config.yaml
n_layer: 11
d_model: 64
n_head: 2
n_kv_head: 2
head_dim: 32
d_mlp: 256
vocab_size: 8192
activation: "tanh_gelu"
norm: "layernorm"
norm_place: "pre"
norm_eps: 1e-06
positions: "rope"
rope_base: 10000.0
rope_fraction: 0.5
qk_norm: false
attn_scale: 0.177
bias: "none"
tie_embeddings: false
parallel_block: true
init: "normal"
init_std_qkv: 0.113
init_std_o: 0.0
init_std_up: 0.113
init_std_down: 0.0
optimizer: "muon_variant"
lr: 0.00258
lr_mult_up: 1.06
beta1: 0.93
lr_head: 0.00842
grad_clip: 0.5
warmup_steps: 200
schedule: "wsd"
decay_fraction: 0.649
decay_shape: "linear"
final_lr_fraction: 0.0
batch_tokens: [8192, 16384, 32768, 65536]
seq_len: 1024
doc_mask: true
z_loss: 1e-05
train_tokens: 104400000
steps: 3354
dataset: "wikipedia_en"
Each number is 200 + 30 x the weight over the matrix's rms, rounded and kept within 0 to 999. Layers, rows and columns count from 0.

# layer 2 attention key, 64x64, rms 0.151, rows 61-63, columns 0-63
239,218,181,214,203,224,202,203,160,212,169,188,181,184,196,197,198,235,169,185,202,245,188,263,201,175,229,164,178,214,224,187,213,110,203,207,204,205,172,159,221,183,209,236,191,246,211,147,250,201,257,191,172,214,200,139,148,242,201,210,199,219,202,191
198,204,235,187,180,247,204,179,152,207,213,202,202,185,180,225,228,191,242,177,213,198,211,217,211,201,156,226,205,208,181,187,232,187,241,206,226,192,119,163,193,164,201,211,195,187,243,189,228,189,176,179,171,208,163,202,204,176,263,157,160,190,195,218
172,238,195,174,222,185,222,215,258,203,283,152,181,194,203,155,202,159,248,230,176,202,201,170,230,195,119,232,159,244,200,225,176,218,199,223,183,154,213,164,151,213,184,233,171,194,257,243,172,202,136,195,209,175,236,251,204,196,181,174,222,219,166,214
# layer 2 attention query, 64x64, rms 0.141, rows 62-63, columns 0-63
240,211,190,171,177,179,221,165,226,201,197,209,229,183,178,223,241,208,164,161,161,189,217,211,171,216,207,213,191,200,245,213,175,239,228,210,247,203,190,219,201,250,220,190,205,187,136,189,163,236,246,189,148,187,187,202,193,193,174,203,192,181,185,179
114,256,191,164,194,174,217,233,224,128,241,199,244,220,196,222,142,188,196,146,183,211,150,255,237,225,205,217,158,235,252,175,193,151,182,184,199,196,184,194,228,218,202,201,261,201,177,252,148,259,183,210,211,189,186,129,219,157,185,253,131,222,207,213
# layer 2 attention value, 64x64, rms 0.137, rows 32-63, columns 0-63
223,260,215,235,146,180,188,211,197,193,128,192,208,219,225,162,166,196,250,197,205,194,179,184,215,150,176,201,177,207,236,211,187,253,198,206,142,199,223,125,175,191,185,198,191,206,167,238,185,229,198,181,215,227,199,200,207,178,206,167,233,214,213,183
228,271,221,208,221,195,183,185,178,198,195,176,189,199,195,181,233,204,197,225,182,217,187,188,196,138,203,240,153,215,185,185,209,215,217,178,206,190,156,132,229,173,215,165,209,183,226,216,192,175,249,217,207,166,190,218,226,188,204,164,219,182,231,226
234,154,202,192,254,197,217,158,159,228,176,182,226,162,171,168,207,236,211,215,180,218,188,222,226,182,201,157,198,182,204,173,191,142,183,200,159,204,191,187,185,182,186,190,226,235,190,271,209,210,183,225,216,279,178,215,235,175,226,223,193,211,177,232
233,209,172,163,188,158,226,236,217,184,214,169,217,181,182,209,244,187,172,185,248,184,169,220,227,213,170,215,187,198,237,200,220,202,217,190,194,218,167,247,136,229,213,232,200,253,207,175,171,218,159,205,188,189,203,203,203,201,210,211,188,168,157,195
205,233,181,169,216,207,242,226,244,148,208,220,194,240,193,214,145,229,231,188,177,216,211,153,239,164,202,202,124,211,234,173,197,205,197,152,183,203,231,219,208,157,175,227,215,216,202,229,194,209,153,205,185,242,206,186,158,196,213,161,187,193,148,153
174,205,219,207,197,208,183,216,196,202,164,198,201,172,179,182,188,217,227,188,171,219,204,192,242,211,203,225,205,194,209,180,198,218,220,200,239,162,211,231,245,233,205,185,185,207,190,196,163,208,202,201,185,164,165,204,192,157,199,180,213,218,194,202
171,137,209,142,261,222,153,178,188,225,180,164,193,151,221,165,190,171,101,186,221,211,202,200,222,232,183,177,178,188,242,244,182,217,183,165,203,170,234,207,151,203,205,216,169,208,214,192,265,231,271,228,226,209,227,199,231,201,245,168,164,243,202,231
212,171,186,273,203,203,195,171,202,238,179,203,182,160,243,167,191,189,210,203,199,197,166,171,254,220,185,167,197,161,225,235,202,227,181,189,243,172,228,124,191,185,242,189,256,231,174,243,224,234,185,189,233,242,216,192,192,174,208,205,197,215,185,205
215,194,225,142,235,179,205,193,210,186,243,197,176,204,196,177,231,228,191,223,165,214,233,231,145,235,214,218,150,202,285,185,210,212,162,225,229,219,211,180,224,269,188,216,188,250,200,187,195,184,156,211,201,170,262,168,178,193,204,220,183,162,185,195
173,244,225,203,182,117,203,216,228,205,182,204,187,164,169,182,216,202,213,236,186,225,189,220,241,261,189,226,221,196,179,195,161,257,203,255,234,185,195,173,189,225,193,232,208,187,149,179,195,187,121,179,198,218,191,209,186,234,220,176,225,181,195,186
201,198,196,197,223,228,199,180,239,208,246,190,174,183,215,188,160,188,157,203,203,225,200,173,189,169,193,208,217,183,209,194,200,218,190,211,162,184,176,196,170,216,221,218,214,169,188,193,223,199,190,230,234,214,192,242,232,216,210,196,173,174,229,191
218,211,198,220,146,235,215,170,176,210,235,138,180,186,230,195,192,210,225,203,211,234,231,249,213,253,249,203,254,158,148,114,177,218,220,178,198,216,221,250,213,164,196,172,204,167,240,190,204,182,223,171,147,219,221,186,162,220,150,150,268,162,225,179
186,176,162,204,181,230,179,193,240,207,254,218,197,177,188,229,215,186,218,241,211,149,193,200,199,196,195,154,236,237,205,169,252,180,236,193,197,166,197,193,187,205,166,224,189,167,212,160,188,205,149,193,195,204,206,230,204,207,231,185,223,184,203,193
206,241,208,154,196,174,153,228,190,181,203,191,165,240,222,209,178,214,223,148,258,179,181,262,211,167,214,209,207,221,192,162,171,249,226,183,142,211,245,193,224,209,212,147,205,188,199,224,205,204,178,226,206,202,238,151,244,163,188,204,157,201,192,134
157,176,197,210,235,191,193,131,189,214,207,222,227,216,233,197,181,212,175,229,215,196,207,273,218,201,229,158,186,159,202,184,192,210,201,166,183,191,208,179,171,222,185,215,199,192,183,192,157,190,167,204,134,224,267,199,243,227,255,184,202,177,195,201
143,225,248,173,230,228,246,187,220,165,213,215,239,225,194,238,217,181,199,185,184,224,169,199,167,194,208,202,204,271,182,174,232,278,169,209,149,225,178,143,209,160,177,199,198,165,219,190,195,168,213,194,201,178,215,196,191,240,169,186,140,241,190,208
189,176,159,139,228,153,179,162,183,191,248,148,200,167,213,187,206,236,242,268,191,223,178,195,194,174,189,221,229,182,181,252,224,204,217,238,211,199,204,258,200,241,158,191,192,197,173,194,141,210,206,197,199,245,209,181,201,201,203,211,151,234,223,185
207,233,217,207,179,201,217,211,167,167,228,156,159,206,182,195,167,215,282,204,192,162,158,271,186,186,198,208,212,237,225,193,158,183,191,186,193,232,179,227,204,203,158,162,218,233,224,189,202,216,171,184,225,182,204,202,201,228,224,184,172,170,241,224
199,253,268,209,169,192,224,222,184,159,241,206,177,204,161,171,205,154,196,216,165,208,184,210,149,179,209,188,198,193,220,210,229,236,178,153,208,194,181,199,216,213,211,202,158,230,172,206,198,219,194,235,216,234,188,216,138,176,251,176,197,217,252,182
184,155,213,199,192,197,194,237,124,223,239,220,184,211,220,203,218,161,166,202,225,149,197,200,207,212,231,209,216,141,197,273,215,199,225,166,212,190,224,168,179,217,177,220,210,187,203,218,199,259,199,176,206,210,155,149,205,177,243,220,222,220,200,172
232,199,209,204,168,231,221,222,232,178,188,192,181,205,183,235,229,138,173,206,220,176,188,172,221,217,227,192,188,226,223,212,212,186,223,216,257,199,211,231,204,175,184,198,208,194,139,211,158,212,186,159,192,204,244,225,152,198,224,165,202,280,208,161
233,198,228,211,210,201,209,177,195,255,227,170,244,229,177,202,212,174,150,197,178,215,212,227,172,224,167,209,187,197,225,182,126,220,220,211,206,200,223,179,145,204,158,200,152,215,183,175,201,211,167,207,190,180,208,229,245,218,169,178,197,219,252,179
173,229,130,207,198,215,230,213,186,207,171,217,182,180,163,209,240,183,212,153,162,145,221,164,209,203,215,199,162,235,173,249,214,197,220,182,170,210,172,172,200,208,234,237,205,197,152,220,191,213,192,185,176,189,161,192,226,198,237,206,235,212,197,227
215,257,124,212,274,242,223,205,188,191,203,176,235,203,197,206,184,198,193,200,187,181,227,169,207,254,215,205,184,199,209,142,226,198,166,222,194,213,187,165,189,255,197,165,205,227,221,224,195,208,149,216,255,219,143,171,201,190,171,151,213,225,140,189
203,187,158,254,144,224,154,206,172,196,199,146,264,190,161,177,161,211,224,210,181,165,207,193,228,220,218,199,216,223,175,216,220,225,218,206,214,147,181,189,221,202,192,171,189,249,197,219,198,218,222,164,222,224,191,226,207,182,240,219,231,179,221,179
222,185,216,191,143,215,237,174,161,164,228,203,187,257,193,233,213,210,194,170,191,201,183,254,226,217,246,176,191,147,149,202,181,185,224,195,172,209,182,244,177,206,187,196,265,165,224,192,191,189,223,241,140,243,228,126,173,157,178,187,217,214,202,195
237,162,238,252,179,205,243,211,259,216,192,213,151,182,226,204,188,212,146,235,191,174,199,181,192,201,210,152,180,227,205,180,190,200,214,242,173,191,194,150,181,193,186,221,203,198,150,252,192,175,198,211,207,243,186,248,198,211,202,201,193,203,223,153
202,208,175,202,155,92,169,207,199,200,166,135,248,224,146,222,157,204,175,172,156,215,163,202,203,184,202,172,251,234,191,207,224,229,187,175,210,226,242,149,211,220,198,211,219,192,170,203,185,224,222,202,180,210,193,163,244,203,270,192,229,194,243,219
246,215,188,192,244,251,237,210,161,208,223,209,217,202,181,222,211,202,182,196,241,188,183,167,228,262,242,163,250,171,178,187,171,229,216,177,219,193,163,202,164,240,180,210,224,197,191,235,171,207,196,158,215,226,213,171,156,188,190,166,246,162,153,201
140,175,186,140,251,199,196,211,201,214,221,223,205,227,190,216,173,202,209,169,182,194,182,182,176,205,197,156,204,216,250,225,184,191,201,219,235,199,218,248,236,195,224,209,205,161,213,170,177,199,194,239,191,161,205,221,201,173,179,168,206,200,178,243
223,182,188,213,241,181,207,247,237,240,206,202,151,178,201,216,225,185,204,174,238,192,233,219,195,183,229,181,183,239,201,232,176,226,198,163,214,191,177,201,190,226,211,241,196,185,214,207,164,177,209,179,188,163,186,177,196,182,244,176,126,194,241,218
192,152,190,249,153,226,254,165,201,192,161,235,203,209,185,266,188,202,182,223,151,197,121,159,264,133,180,183,230,185,226,153,270,202,190,173,179,205,227,189,144,242,203,211,173,260,214,256,200,231,220,212,190,152,178,202,236,226,160,229,213,250,175,144
# layer 2 attention output (transposed), 64x64, rms 0.109, rows 32-63, columns 0-63
189,203,221,174,156,215,197,197,189,179,287,203,184,201,173,173,225,199,173,176,181,233,218,225,183,226,195,219,255,184,177,208,209,225,212,144,228,172,222,177,228,204,187,243,216,127,230,208,191,164,223,209,209,186,178,214,158,229,221,187,181,190,211,198
226,190,175,248,140,191,197,240,204,222,208,232,136,167,207,207,198,199,174,169,197,186,239,188,204,210,188,213,207,185,201,240,196,187,208,191,198,193,261,200,171,159,192,193,204,215,235,188,169,197,204,158,217,193,205,187,191,236,209,238,197,257,184,192
191,258,224,204,193,208,131,246,200,169,188,154,220,192,213,215,213,190,218,199,223,230,147,221,194,166,186,326,232,196,202,147,215,224,224,176,215,208,213,190,194,167,239,183,161,200,213,187,210,207,225,194,164,126,223,118,204,228,231,161,176,175,229,230
184,236,177,224,211,245,194,181,232,160,151,207,239,176,234,192,164,226,251,218,211,161,251,194,216,214,238,183,223,203,158,219,201,209,173,213,175,218,190,190,232,231,215,195,177,117,143,219,236,200,181,197,171,212,189,193,174,202,186,212,208,213,167,185
180,207,227,155,202,203,205,199,209,172,242,165,228,205,239,180,210,224,209,228,220,274,205,205,200,217,200,227,171,195,219,222,198,220,146,222,193,158,233,156,188,207,187,214,153,156,172,191,193,167,196,140,181,191,195,268,194,195,162,214,185,228,261,200
213,195,176,215,226,167,170,225,194,183,230,206,171,206,198,201,207,185,168,205,208,231,208,197,157,186,224,225,229,227,202,203,188,189,223,215,164,228,228,177,197,218,195,242,199,208,178,224,201,194,207,200,179,217,205,189,183,168,192,219,155,207,195,188
220,197,197,251,179,210,175,152,157,215,205,228,237,199,186,235,202,217,178,226,176,184,260,147,237,207,265,240,184,192,193,92,203,190,214,208,193,239,259,229,230,237,141,216,197,203,170,187,186,191,194,231,202,182,182,203,149,253,186,150,167,186,179,195
197,161,231,171,204,228,192,207,153,210,209,149,219,172,152,187,216,171,210,198,216,193,220,194,198,183,200,219,200,203,205,178,212,261,247,181,212,262,200,164,194,169,189,264,187,178,227,196,235,122,213,182,235,190,212,176,179,227,236,203,205,162,266,166
258,194,207,204,235,186,230,190,227,202,187,179,213,201,232,212,177,206,222,200,213,168,216,158,212,177,161,179,204,177,177,181,181,203,195,226,151,179,179,191,188,162,170,223,170,165,236,205,237,240,188,214,191,143,191,207,253,196,202,209,221,231,216,245
207,165,216,221,196,204,177,247,203,190,189,213,167,199,192,221,208,216,225,183,208,192,170,211,184,192,224,221,230,201,178,191,223,201,238,180,204,210,140,218,229,191,201,228,207,168,190,213,230,160,225,170,210,162,187,207,235,122,218,233,169,242,164,181
226,216,212,187,183,228,201,194,196,180,216,230,196,188,170,190,218,195,209,224,179,189,200,206,208,192,255,209,153,173,214,191,219,198,232,177,227,231,209,161,220,171,206,183,180,210,222,204,190,193,177,181,201,222,194,218,153,236,208,168,184,230,161,207
185,249,218,170,238,199,227,255,230,175,209,225,197,180,210,157,145,180,182,152,165,169,178,209,207,216,202,215,169,225,209,266,172,173,196,193,187,221,151,226,143,226,243,213,181,237,176,244,154,263,220,246,216,213,159,217,227,225,200,189,139,188,134,208
189,185,151,183,200,176,178,225,219,201,164,167,225,204,199,240,210,233,205,187,186,190,220,181,231,201,201,194,210,194,208,237,144,201,192,241,227,234,169,185,193,262,215,167,215,205,195,193,186,232,181,230,219,196,213,177,202,172,187,250,189,219,136,191
242,201,140,195,159,213,260,186,252,161,196,203,188,212,189,168,167,145,134,195,153,202,207,178,212,221,228,205,210,152,153,210,175,194,210,197,247,203,205,214,190,247,192,245,208,185,199,241,193,176,208,199,197,229,202,285,186,203,172,218,262,197,227,163
183,179,247,177,232,227,210,196,250,168,193,208,194,203,192,236,242,193,204,203,175,165,191,205,198,264,231,262,157,166,192,182,181,188,232,258,230,192,190,209,202,180,167,184,198,172,226,221,233,207,194,207,201,156,155,194,158,206,181,193,167,217,196,185
228,270,178,164,175,204,216,204,207,215,224,181,145,228,187,198,176,231,144,201,208,233,214,189,218,194,189,174,203,197,207,203,178,157,188,207,221,159,249,215,264,204,179,198,223,178,217,192,180,267,229,179,205,152,167,218,218,192,182,179,243,178,183,198
205,207,209,165,233,255,215,232,188,220,193,209,218,232,198,253,188,208,212,203,184,212,239,222,222,205,160,232,152,182,217,176,203,203,187,224,157,215,165,172,146,210,220,170,167,197,184,210,246,168,201,242,132,222,194,193,203,160,192,184,228,207,127,223
159,182,192,165,181,214,206,207,203,188,183,211,162,168,211,252,195,218,187,205,229,216,216,205,245,169,156,207,203,149,134,220,217,201,198,207,235,216,165,204,150,210,265,220,174,251,226,187,209,209,226,196,197,204,154,229,240,189,192,194,192,214,199,197
212,202,212,217,208,221,191,187,158,204,224,178,151,216,230,162,226,238,209,195,202,172,207,200,224,195,216,229,238,181,181,191,221,198,204,200,173,204,214,179,181,239,217,153,198,207,244,236,165,200,208,185,152,217,143,217,215,204,204,180,160,228,198,180
200,178,188,208,213,223,145,183,202,164,176,196,189,230,186,241,224,182,198,157,180,189,212,206,216,198,201,210,212,199,222,163,204,215,237,220,198,234,214,237,210,236,153,196,176,169,193,203,140,192,209,263,149,246,228,262,169,223,182,199,189,179,186,187
224,195,194,180,270,204,196,189,140,243,197,205,244,222,195,125,194,256,180,157,213,268,265,190,227,240,190,187,189,216,219,219,214,189,175,222,197,187,197,205,197,308,175,183,180,183,215,177,216,172,191,212,185,206,199,212,202,179,151,208,140,176,163,164
186,175,233,215,225,235,222,155,211,159,200,234,186,222,230,188,210,205,189,167,192,152,201,181,198,206,204,195,197,180,205,198,213,158,216,158,199,213,188,238,208,174,207,247,244,214,225,176,209,235,224,180,228,147,209,186,185,208,186,202,168,185,163,257
194,199,220,259,219,175,135,222,183,193,169,203,169,201,172,176,185,233,216,233,199,217,166,229,202,186,214,190,252,188,240,208,177,202,199,203,212,157,268,174,188,217,211,154,190,182,198,205,230,168,217,200,243,213,220,197,164,202,193,207,184,209,181,189
235,183,201,186,194,186,199,184,232,176,225,143,187,149,202,177,147,255,207,234,197,204,169,190,187,137,226,240,187,194,195,214,192,216,232,146,204,215,233,221,154,195,255,212,206,140,169,225,195,250,235,169,192,208,208,204,141,228,221,251,204,188,238,203
203,148,185,169,221,213,220,216,158,197,165,201,196,194,217,203,220,237,169,202,201,218,174,217,181,146,166,208,215,160,184,207,174,202,208,203,181,261,219,214,230,180,228,228,232,179,192,181,188,161,184,253,233,216,220,140,196,196,233,212,236,183,234,192
152,214,195,206,211,199,241,199,205,203,193,219,213,175,247,190,187,148,240,163,188,165,184,226,223,260,146,205,193,185,195,196,202,174,214,193,217,156,216,153,185,207,242,207,191,237,169,221,172,184,207,237,226,174,205,234,214,168,173,231,226,184,197,217
217,185,210,154,215,200,194,194,167,198,211,225,250,201,161,191,250,193,204,178,212,222,209,183,182,218,213,235,198,190,228,199,211,178,214,151,233,214,184,180,199,222,201,185,186,175,262,150,170,205,186,172,197,157,243,178,213,190,231,188,200,212,221,199
194,193,160,211,189,189,199,216,171,233,193,182,188,191,179,141,222,205,200,226,184,209,203,256,172,210,177,227,224,203,154,145,176,224,222,205,186,213,204,229,211,177,239,192,197,148,247,215,219,159,211,210,276,220,168,233,193,184,182,202,232,216,150,215
173,195,175,164,229,174,183,193,213,184,212,212,211,195,212,178,165,214,198,172,200,193,169,195,202,188,193,199,180,224,234,236,205,213,218,177,218,214,236,261,221,205,261,234,168,153,173,203,215,185,210,251,174,181,170,213,212,204,193,262,215,167,168,160
196,193,157,223,208,179,228,193,209,236,196,180,204,239,211,236,201,184,225,239,227,201,227,177,184,205,205,166,208,220,221,198,180,194,172,215,208,166,214,166,178,198,238,184,188,227,224,178,236,190,187,210,205,190,187,197,214,151,172,205,170,198,190,191
192,189,204,189,195,203,161,158,179,171,216,227,207,193,168,212,185,235,176,229,177,185,236,192,200,199,232,193,187,205,202,208,175,221,260,224,165,161,238,218,195,221,184,180,178,232,202,142,224,214,200,208,160,251,214,229,178,186,165,214,247,227,201,180
144,169,197,183,226,196,170,187,211,201,214,164,209,160,162,193,275,168,170,194,231,265,252,247,147,224,214,210,150,240,198,185,184,224,208,178,223,253,238,122,226,198,182,237,200,139,185,229,170,260,193,165,220,217,170,177,167,204,208,179,200,212,230,238
# layer 2 MLP up, 256x64, rms 0.166, rows 0-19, columns 0-63
181,204,170,202,214,200,191,154,262,225,219,149,192,164,196,182,187,247,239,216,237,241,277,200,180,253,220,171,224,223,173,209,170,253,195,182,206,216,173,230,214,213,176,203,217,176,224,182,205,189,183,205,213,220,219,151,223,171,175,191,172,186,208,164
241,164,178,216,173,207,233,226,190,253,199,199,186,230,192,232,199,217,201,185,227,193,251,167,169,229,168,150,217,179,154,157,147,217,178,177,224,256,149,222,213,169,208,177,172,217,208,212,200,159,230,192,183,168,187,216,158,221,187,199,177,175,204,202
223,150,181,290,223,242,244,121,232,247,212,283,144,186,243,202,263,229,176,189,232,124,188,210,209,191,235,193,206,209,200,191,160,229,215,179,210,201,106,249,193,184,176,197,268,205,206,173,213,176,208,191,229,181,204,141,131,167,176,201,160,218,174,232
221,185,168,197,162,223,162,168,175,167,251,198,198,193,206,198,161,198,196,178,195,192,209,184,155,167,158,186,220,229,192,160,194,206,248,192,159,178,199,201,182,141,195,205,193,207,212,188,187,203,235,261,210,164,242,184,234,215,283,215,251,257,233,187
182,188,210,244,273,187,156,144,233,207,161,178,166,220,220,196,237,218,190,179,164,195,207,216,220,170,165,184,209,245,168,189,158,193,218,215,151,180,194,208,211,198,170,229,229,270,255,212,272,167,255,199,213,145,257,178,195,210,176,172,214,210,214,264
195,209,207,202,209,226,214,250,183,216,171,204,217,221,156,197,200,126,171,168,202,191,236,186,213,268,167,222,175,179,256,220,219,184,189,216,234,185,167,175,188,205,197,236,234,231,182,213,210,183,223,129,193,212,205,241,190,213,212,245,200,210,160,205
126,180,245,223,168,192,198,168,182,266,217,184,217,145,164,209,221,185,169,229,255,239,196,216,194,177,234,185,133,234,219,256,224,204,153,181,205,205,192,219,188,199,188,206,265,233,250,191,179,148,215,163,201,188,226,170,183,194,178,221,190,163,190,164
199,183,187,193,237,199,227,243,195,226,166,146,217,230,215,200,188,207,186,197,185,205,230,184,182,208,172,220,219,122,177,222,200,172,224,196,264,212,215,195,203,169,182,193,174,206,241,212,244,194,220,186,177,173,169,234,268,189,181,173,262,186,240,216
222,169,184,163,188,168,205,182,209,220,148,168,208,189,222,156,199,204,206,205,189,179,212,219,223,222,218,177,180,231,186,210,183,204,212,179,194,233,284,198,223,192,171,180,223,256,180,174,231,234,234,196,225,201,175,186,186,144,195,201,223,199,175,167
196,193,194,202,145,197,143,219,208,241,155,197,194,158,201,194,188,204,238,197,198,247,249,186,195,196,179,170,222,218,128,299,192,166,192,252,192,230,215,160,171,174,173,222,211,232,221,174,249,178,240,162,224,160,231,201,207,164,168,237,204,251,200,219
220,166,211,190,146,269,242,188,204,231,186,187,200,166,202,191,256,163,184,258,195,156,154,214,206,198,174,203,187,185,220,185,198,200,176,198,190,146,179,225,163,254,185,213,244,220,167,192,200,188,224,143,180,162,193,204,193,190,168,249,237,206,245,221
164,185,194,193,268,177,131,235,182,179,233,216,184,195,188,172,202,159,227,198,187,258,280,180,197,224,197,214,173,166,200,240,185,194,235,250,179,259,145,180,209,163,196,197,254,194,229,209,245,239,193,212,263,214,230,191,216,231,199,205,208,225,200,189
180,154,220,165,174,188,188,174,129,230,206,185,184,225,178,224,196,221,237,259,217,184,194,164,163,219,193,210,220,213,181,187,229,212,206,167,246,177,218,264,196,217,222,201,179,210,204,223,196,192,206,228,184,238,190,222,153,162,201,199,211,158,291,191
195,168,187,180,214,187,191,202,210,189,206,195,215,143,216,192,194,254,162,231,222,193,208,234,179,195,199,162,228,207,161,194,197,230,226,184,221,228,208,196,209,155,218,215,201,221,227,193,209,136,188,204,209,194,248,200,183,239,167,193,202,161,204,169
205,205,184,149,248,187,180,193,160,197,192,138,209,198,161,162,193,166,200,217,211,244,232,234,161,184,185,171,159,171,188,248,170,172,194,223,225,198,207,192,195,201,182,204,218,188,205,227,206,233,194,213,182,165,198,144,194,188,240,223,213,138,236,186
216,156,114,252,166,220,111,180,228,235,228,213,226,226,192,233,194,238,187,214,197,224,208,232,168,187,235,151,214,190,164,170,195,265,206,211,212,141,180,171,180,148,178,249,199,176,154,197,188,220,229,220,216,231,217,190,210,141,227,184,197,262,248,192
183,170,213,208,172,271,243,149,192,186,224,223,170,264,184,229,237,158,188,198,218,166,226,168,267,185,205,233,204,172,183,157,215,252,262,186,257,198,148,274,166,207,207,208,215,181,204,233,145,152,224,251,154,165,212,174,161,209,188,168,230,172,211,208
198,186,174,186,173,200,195,162,160,224,149,217,213,186,200,209,200,216,192,218,233,187,198,216,188,170,240,208,172,195,176,219,214,191,200,178,259,258,236,229,225,192,179,172,197,169,186,194,204,192,183,219,254,214,168,206,218,144,199,179,185,183,214,197
149,238,210,123,224,239,229,220,223,170,217,185,251,256,227,143,144,217,235,186,161,190,143,201,231,209,150,224,192,152,196,208,189,191,189,250,193,235,204,212,213,235,213,203,180,196,196,152,189,186,176,225,257,210,171,205,196,177,176,206,178,203,176,208
209,186,196,198,190,218,135,165,161,183,178,169,200,212,170,260,175,208,212,215,199,227,211,238,160,203,215,210,178,207,170,257,215,244,179,214,203,198,159,205,228,213,200,212,175,168,170,207,227,192,219,231,217,209,201,193,207,140,208,202,167,184,214,251
# layer 2 MLP down (transposed), 256x64, rms 0.127, rows 0-19, columns 0-63
182,187,226,152,186,164,160,161,209,250,187,211,222,238,177,159,192,233,168,224,196,190,212,192,182,229,178,246,189,196,213,190,184,226,213,195,181,234,181,172,183,214,230,216,245,195,210,152,177,226,235,196,245,211,217,217,192,222,197,197,172,175,160,242
205,182,166,185,195,177,219,208,241,231,184,233,192,171,204,157,237,122,243,154,181,134,218,201,195,163,181,217,230,215,262,192,209,212,179,219,211,185,211,229,190,186,200,218,237,158,202,187,171,187,190,194,178,228,218,258,212,213,226,179,165,186,244,234
253,255,246,166,244,190,227,194,124,222,352,253,226,218,231,163,186,281,185,237,184,174,235,222,173,152,235,226,168,102,164,173,207,225,233,243,189,212,204,165,208,161,168,246,198,212,185,123,236,204,150,183,219,184,186,180,113,163,182,214,202,217,154,166
231,208,166,228,157,234,204,186,168,185,190,207,206,190,220,169,197,173,183,147,194,229,201,194,176,183,132,205,193,228,234,168,168,227,223,189,179,171,210,202,205,162,205,163,174,204,180,199,195,233,197,238,224,149,263,181,254,227,246,208,242,244,239,206
241,193,199,220,211,199,219,197,204,248,152,172,192,162,188,200,162,203,200,219,199,251,227,208,164,194,194,184,240,192,180,132,218,249,235,196,167,210,215,203,216,144,211,184,225,189,157,188,215,166,248,300,204,174,197,215,232,217,201,179,204,113,197,169
194,190,195,165,201,169,217,118,221,220,201,219,196,148,287,203,170,248,233,272,210,207,163,216,204,158,282,193,246,245,95,176,185,249,227,147,164,222,215,201,217,185,217,112,166,183,244,165,183,196,182,294,200,203,237,124,252,198,167,167,211,215,246,181
137,138,145,184,202,192,185,257,168,227,219,197,196,226,170,221,273,195,170,201,219,207,209,214,207,216,189,221,234,187,250,148,214,204,151,215,201,167,157,216,187,219,204,235,213,186,260,160,213,152,253,156,178,170,212,208,199,185,191,194,220,213,235,217
175,243,199,188,198,217,195,178,235,142,251,236,194,186,166,195,206,206,207,207,184,193,175,223,225,185,235,198,186,267,238,135,186,260,197,210,174,191,182,224,207,220,237,198,241,148,149,197,156,207,214,205,178,219,213,184,146,229,216,200,188,224,156,187
208,220,229,242,185,213,228,215,249,204,151,179,177,197,193,239,217,224,134,184,156,246,142,237,245,195,204,203,211,184,179,221,175,142,163,206,212,190,220,175,238,228,174,221,188,228,155,193,194,266,239,247,195,222,152,181,207,192,209,162,207,215,124,185
169,213,150,243,196,170,153,189,215,213,151,201,199,177,263,218,190,205,199,239,219,201,250,174,214,180,186,152,207,252,161,235,212,200,225,238,178,154,180,92,194,155,180,222,218,228,225,179,240,206,222,204,225,185,211,180,216,206,166,239,217,233,172,196
186,258,129,176,202,194,209,162,200,156,173,251,181,203,172,209,161,212,198,165,228,215,235,205,190,163,240,208,216,248,176,199,200,231,237,200,166,233,210,204,233,165,213,200,204,185,190,200,202,200,174,233,197,230,185,203,201,211,190,210,153,201,209,190
216,157,201,245,152,168,245,168,270,236,245,197,213,183,209,208,220,180,197,202,154,177,180,229,231,186,179,179,215,239,185,233,190,192,133,225,209,207,185,179,199,180,238,189,159,226,178,204,199,235,225,216,206,180,231,185,209,200,211,159,228,208,138,154
198,168,232,212,124,235,206,161,271,200,180,175,156,248,169,216,260,215,226,206,186,241,211,169,235,234,207,196,242,186,222,212,209,228,217,197,205,160,119,254,249,224,214,190,163,199,249,224,183,168,204,214,150,208,159,205,181,181,182,176,197,183,188,119
191,189,182,207,210,198,205,185,195,220,190,202,210,196,217,164,175,181,192,219,219,196,209,203,196,182,187,184,210,187,146,189,204,218,204,192,207,221,204,216,187,169,221,212,213,211,217,184,242,156,207,229,204,207,262,197,181,214,192,207,205,174,231,182
196,146,207,173,190,168,186,203,164,213,189,182,232,209,195,202,212,161,204,229,212,227,203,208,214,192,183,189,146,202,186,231,187,207,217,225,217,203,187,219,182,201,197,223,231,205,154,195,222,169,205,234,220,171,219,150,230,174,236,258,223,153,252,178
222,191,227,152,183,209,212,210,220,238,187,215,224,156,199,188,181,250,203,195,197,255,199,225,194,215,175,177,151,191,172,211,195,203,211,208,206,201,147,176,189,183,198,223,177,193,171,218,174,174,224,231,258,215,128,232,215,218,219,164,150,247,222,201
211,191,232,213,159,257,231,162,150,207,242,196,218,219,169,270,234,179,153,207,280,193,179,161,221,187,228,269,189,177,180,178,233,254,161,202,224,260,200,220,198,209,205,141,196,167,220,179,161,142,180,249,206,144,172,189,166,189,183,204,230,217,151,208
205,181,178,220,183,151,200,201,195,174,205,182,169,194,226,247,204,194,208,170,207,227,174,227,192,221,265,227,152,206,169,232,176,197,159,216,169,213,204,223,245,197,243,164,172,252,152,185,180,239,194,159,234,220,180,253,200,204,192,148,227,249,184,194
223,147,152,257,210,194,211,187,208,192,179,219,173,187,197,233,261,177,159,223,225,231,276,205,208,169,204,162,194,223,215,201,210,246,182,180,214,136,204,186,153,151,164,227,214,202,216,225,216,209,237,196,110,162,227,194,206,204,213,165,216,161,247,211
238,194,189,180,189,207,168,139,206,218,199,197,170,200,164,205,218,226,190,181,217,209,222,241,126,220,224,287,180,219,189,239,265,170,199,166,198,200,182,181,187,213,167,205,182,206,198,209,178,263,187,205,203,165,200,270,223,193,173,166,186,245,177,267